Each number is 128 + 24 x the weight over its row's rms, rounded and kept within 0 to 255. Layers, rows and columns count from 0. The size above them is the row's rms in percent of the matrix's.

# layer 8 attention value, 576x576, rms 0.113, rows 331-341, columns 384-447
size [106 109 110 108 110 106 103 106 105 107 105]
[[173 143 138 128 123 148 133 152 177 131 120 111 139 143 152 126 116 109 132 157  68  97 165 139 113 116 100 175 128 140 136  89 143 119 148 157 103 103  76 138 148 147 161 160 109 148  96 107 163 167 155 124 131 143 102  89 116 103 159 123 124 121 121 149]
 [132  93 142 157 138 145 135 109 170 115 148 131 139  87 119 152 126 143 107 119 163 118 158 129 121 115 116 115 124 120 123 125 104 111 122 123 134 109 121 114 112 169 145 102 132 144 123 130 162 146  89  81 150 133 147 122 138 125 132 106 122 144 163 137]
 [121 109 145 137 154 115 130  91 153 103 122 150 192 154  76 101 122 135 121 173 133 138 144  76 119 131 103 108 147 118 111  84 134 110 160 138  79 104 158 122 133 104  68  95 150 104 113 109 111 134 112 131 108 147 154 110 132 158 126  88 132 149 138 136]
 [ 99 166  94 132 140 131 142 163 118 134 106 119  83 137 136 140 130 169 123 122  88 119 134 158 117 133 154 137 118 124 147 117 120 128  93 154 130 106 144 136 121 152  99  90 106 146 163 153 128 110  97  90 149 195 134 148 103 162 122 148 160 112 147 136]
 [123 138 119 152  96 127 133 121 115 129 129 115 170 169 123 101 111 152 185 130 126 125 117 120 133 112 123  97 116 130 135 163 133 115 118  82 133 114 116 127 149 136 112 156 147 131 116 144 125 152 150 107 109 120 128 116 122 117 120 121 117 118 139 156]
 [140 130 113 142 142 141 170 133 140 117 120 153 139 159 155  99 130 116 141 131 117 148 148 124 132 133 165 152 180 155 121 140 107 136 115 132  98 161 128 150 155 140 127  90 161 101 152 137 155 128 100 113 129 102 117 119 157 129 176 109 142 141 125 168]
 [110 139 184 124 155 151 106 117 119 116 152 137 135 151  91 118 110  94 123 140  87 106 140 100 132  99 113 135 140  99 111 118 121 125 139 172 135 131 133 110 130 109 160 141  81 132 143 167 112 177 142  77 137 131 129 131 105 114 114 124 120  82 100  89]
 [117 119 136 134 169 111 103 137 133 135 136 149 103 123 123 120  86 114 123 130  93 116 170 142 145  88 167 110 156 102 135 156 111 130  89 126 101  98 140 121 114 155 148 144 116 130 146  62 103 160 140 109  93 108 108 109 139 129 142 146 150 167 152 117]
 [139 169 135 106 129 119 149 136 103 144 124 147 133 113 123 126 141 144 100  99 135 167 121 119 160 104 138 132 123 106 126 131 160 101  98 101 100 124 127 113 111 170  98 104 102 129 108 168 106  89 137 135 105  93 111 127 122 123 131  68 123 107 131  92]
 [ 93 136 125 110 154  84 138 117 114 169 173  83 106 117 111 163 129 113 130 110 142 150 102 162 118 151 144 119 104 121  99 172 123 136 185 149 126 123 129 139 115 134  97 130 127 138 156 153 162 106 134 117 132 156 173 132 108 135 130 151 120 140 102 151]
 [ 85 100 129 103 117 149 111 143 101 132 126 102 119 152 122 151 123 128 157 141 138 144 182 126 151 143 141 135 126 138 135 116 101 135 101 140 146 144 157 139  97 110 113 174 109 132 143 123 139 115  88 108 159 144 138 134 169  86 137 133 168 142  62 138]]
# layer 8 attention output (transposed), 576x576, rms 0.0987, rows 331-340, columns 384-447
size [106 111 113 109 112 106 110 109 108 109]
[[119 109 128 159 146 120 103 121  80 106 128 120 116 123 125 144 131 137  89 114 120 146 128 132 138 135 105 144 118 146 108 121 141 137 125 144 118 151 133 143 173 141 107 159  93 117 142 116 134 155 129 143 119 165 121 165 155 123 112 138 175 141 116 108]
 [180 104 133 127 146 149 106 128 132  78 113 143 119  93 117 122  84 180 103 127 138 121 119 138 100 135 143 155 136 112 112 126 133 136 120 130 131 164 162 130 136 123 135 161 101 139 152 100 135 109 113 159 123  88 125 114 111 109 146 130  87 133 144  63]
 [ 96 142 117 138 145 100 130 141 133 107 123 127 112 128 136 124 129  97 188 108 104 120 122 164 120 132 153 153 120 114 115 146 121 108 145 128 159 174 109 131 106 141 162 154 133 140 161 129 130 142 155 119 134 111  92 147 129 189 120 135  98  88 124 157]
 [150 145 155 109 104 182 113 135 109 123 135 138 101 137 124 117 152  89 127 132 172 119 107 137 127 106 127 105 145 138 138 104 131 123 162 105 105 105 127 102 119 122 137 111  85 127 125 122 122 166 150  80 117 111 116 172 146 141 164 125 130  72 137 139]
 [ 95  97 135 120 114 143 147 117  98 102 194 122 109 111 114 113 129  98 132 109 135 155 119 127 154 170 114 112 153 114 118  85  87 141  98 108 115 167 151 155 122 118 127 119 143 174 104 160 152 155  89 107 133 138 103 116 158 121 148 114 150 130 160 112]
 [134 122 139 105 112 105  85 116 111 122 104 137 110  73 116 155 116  86 115 121 115 114 161 132 148 126 108 120 146 159 115 126 136 152 149 123 115 129 160 167 125 133 109 152 140 120 120 118 154 136 113 118 144 131 113 125 129 116 119 157 161 145 172  78]
 [125 126  97 141  91 127 119  94 117 122 149 140 132 125  88 170 147 129 165 106 152 150  87 108 158  96 125 122 114 118 111  63 141 133 106 124  99 122 142 130 133 138 136 104 137 113 116 145 128 116 161 115  75 122 112 105 102  98 163 115 139 151 112 136]
 [182 132 119 171 133 122 124 131 138 164  95 129 142  98 188 135 126 142 122 177 127 134 140 147 151 108 145 102 135 128 102 127 122 115 142 123 112 148  99 135 177 131 124 104 132  92 110  92 162 133 165 135  99 110  94 157 136 128 123  88 123  85 172 134]
 [125 116 131 129 144 104 163  97 117 124 138  90 151 121 126 101 123 124 157 151 116 121 119 136 139 108 126 104 182 137 127  93 123 128 152 128 142  99 148 122 145 130  93  64  88 103 119 112 113 161 155 148 128 148 131 131  72 154 128 196 121 129 117 153]
 [160 125 130 146 150 172 125 132 132 101 134 153 117 124 145  91 135 161 141 161 148 107 129 135 102 142 111 117 143 165 141  96 134 156 142  87 116 175 166 123 106 131 121 133 126 160 146  76 145 122 102 133 117  80  82 164 147 140 133 116 128 145 162 144]]